Weights of a small GPT-style language model, trained from scratch on English Wikipedia: 4.72M parameters, rotary positions.
Each number is 128 + 24 x the weight over its row's rms, rounded and kept within 0 to 255. Layers, rows and columns count from 0. Numbers have three digits each. The size before them is the row's rms in percent of the matrix's.

# layer 2 attention query, 128x128, rms 0.0896, rows 0-21, columns 0-63
088:115116113176103149098063115150125168173138139093074093134138141121142147118114124160141119150124156098141118134136147132146159126131099125152135116103142118112171117108123106141114092134142171
085:176157149129100171137121081146106090129131128136121122144088140134102147134108143114103164120092117143158120129133116107135142162158144123129115130135166111155089120159159127089102163112116120
069:146097119121117132139102088154115104163112142143157129176085159120095094116127151154139188133147119123177163169118109150142154138133122133117106141152162161102128120147107089148176163157135097
081:101180077138120114137146186131123113097137130146178181116120138086167127150077124125138086143149143180078119184129125145117164111120119136094166094154094103149140120127128146086113117137151132
107:151095155148125124129089097104136181131130142121089124136119145113126094108070131128146114132128135138129168124078158127108120091145133133167126119131103135108119131105105120169148154134107158
093:128164134088161131123158131106132164150106121114133151093131176143139166133138161114132153081107140098082115171168107129129157140120134144116112144164104128155122142056128142125156140104099133
109:148101151116121123117131107125148144142126117090100148125121153100109120077071110115130117131150129091126163161096128139143130099157125117170152091107108113126116143141108127140104120127156156
083:061130174171115125131100099112177072110119118141102127170135111112119146149156123144155169109140130163154145141136149143154097143145142114189144115149163097083144127161122175150115146165127154
103:130109140100068153139144114156071115123138130139133143126096178170134124111115117131145143140111111181146120159128139129147152156103163118113131142117136105116071139152112156125095163125122131
102:121154133158159111126102129094168132127140104140084130124147142107107126133128125120138144140124130086101132155086146111120090119155108149157125068180132125175171139160155115129135091115153104
103:095176132095152136122179172136131121162098132118121149111103153133152113138134113102120112133155147076096119183122116141103153155128108145100138097138083119137151165106128141101121126105134103
103:141148140147084136128101142122180174131165123120113144070107086123127100115082124107136133145118123118102186133102148108134114123156105126107128133110127126145132117149139107167126088089124124
101:129196112130136111138131089152073080122092112119175129169152151080158180102084111126132118136125137107134111158118135164131122143125132162124155174139133154167133133161156112108107115168104081
086:159164117130116111160100135166136091142091131120125144115122121154133099079139133126104105151135157125108121088161106137113088107136062113104126147107105137175145126102109116124081113153125060
098:147103155120080120128088143130124095085152147174140122169123163209137102124157103132154144090135133136171145128164138152160155128100149123110148143144157151117110102153136133133123152163121146
099:127107131108116126114108118142072168092156116133128092132141147129128127105142152150119152161076071162144105185156103140112154161126152102100115132086084099112101144135139127119123125135095130
106:138077154139086139131124128178109168129142104091118119117159150157143086168150155118123127129103111095128090123113126127108144153124119109119162158104145063099122134160100111112093172121136090
100:131117174147106144191103172117163111111123145115115117106107087139082170124119146121127090091138156112112173083111174118125126116115130168128130161135111120133124138101102118124107112146124137
108:136095106131104141119105143125132132134137102116110124184139142171182164113156130126115144083129129123114159116101144124133104155110117102112133151092118154132132084156099073137144158173126099
122:122123158177090102100157112118120094113151152193096115158130144159147155106133143154153126108079086176139133126115103135129164154136170143129165136141183118110094155112131105107148134120088132
120:138156156101168119156160117114110083177111134117123122128115136103158123162095120137136118106120159161148110128124116122144071167100132108132137076153126124153176137088137138137122076169114121
111:116174087122142110116125113114120110159131070131126118152112093170105149152166129134153106141133130134090108135140126148177110148166127147187106081109091080139125137133101123125129122135136113
# layer 2 attention key, 128x128, rms 0.0934, rows 0-20, columns 0-63
094:171106116152127115135172108168081158130108182132132109120125150150120113097134135103064150104122140171115125174151139102139141141151117137107146150149126135164127140143128151125129134126140128
095:167113146113138114092152104135152154118121106107123158157153141099122141138110125151167111137153122152162126136124122100057114192138135106135132102160113095104105136117098166176109120137099170
093:141146121115108112092128143064133118139122158139099142118132122091150121157143120131146109135135100115130168115123128131131131140171162124136126088159120126161130118117132140132089169122115200
089:156123201160124076149140113141133121116099160134129125136113150166129121114149112144133157118124157127150112111132077104116145124171087148124121173118185134150182143127119115141184105089118129
085:103112111129057150105149136110116096123128133119140113117105143136142116157126103106075157151138170114188165144110103113115135101162068125122136155096100142118123162167130122101131139119152129
086:084122143132128166161176116147165131113127126112125121116136137157140084112164160156122153144127096120111124098155158130136110148139129119125156144123136107136139122107118159170161176137127105
098:095142119132112150126138127136127117124129133144162123101106079117122083167136114146099147122137121102150144115105115127144126133142118162098131050118080116128125140115186160149118148115112143
086:112131096136145126143143090125159105150100157128153176140131117101135140119110169158171132136123142126191097116147109177127125150109136145120124108168105130129110177164121087115097096164152078
094:120081115126146138138137083158141147119133125129123127170164136147126177115155156101137116092095103104123136135176169170131152159135168116109106114148165081097132113128139144174127104127096143
098:135132122133110121099119158134114163147147160080136105085117136137128120128136123126095110123142184099103164099105084084116122109119115130089119157078124167122093102070104121089112163125114169
099:152140165126163152145113144140120129126139140085144130126168122138081114120098129113140140155167150151110105106091128139149106104133108125137101148129151162141143110068146162137092150110139117
100:115113092149127127133113159114108161102129165087137127103126111157143100166088083125106122115168196093138114109123178099114162103122089115098131158132099127113148105080104096122116175167130126
111:147162136129109110096094164086177163133141139111111130112109168076123151134137138109171086125128132141106131101128120171151098165132150174141159149159129145154126155111157157149127143134163100
088:114141120146116066166105154093096148154133110133122104107105187122129095147094112126129158111147119108151153140105120137124134132126106133134138147108152194116164103095114163155146171115070124
101:107127101129130112142171099163118121139138127177121139131127138146122208125139153085118155086109068104117139161101130161117130131107150120128125090082138106069123129128114109167139123072082136
083:116107082133127129083163118141152140129120148120119145114130113139128161097121120155066080106103167137114129075142140124133093151084146132138153128164143103137178130148105146110138099119071127
094:088122110137130149134159147152193148108162143151141170113110117143102102144130129104074115103121144128155117161071145125125167128131154130072121078169076091099123171145131082114149118118139127
092:117144109119132147136122142152148104156087116115104186110113144159122139118153155106080133112123145093163126128108140131143067080141128162136103142131096153149158121137088142158121151095129124
116:201108170124146129125115092124086141139143126143104152164128154139069134125103137136144122164137108128081142112139167112115144096125133115114100120146125089142148109136124104152153109141084166
100:127114078091154174122140097144111121096143110120110111130137172127146104109113139136117112111119072090099093140093086138135078134110143144097120173136144159112095125064093128114127103145096133
107:126131131085088152152088124127113132180161087055158075129106138120105089150118081141130123155135178127114127103124125135127061142112118127107090155116133174102120113111122167117121121171143131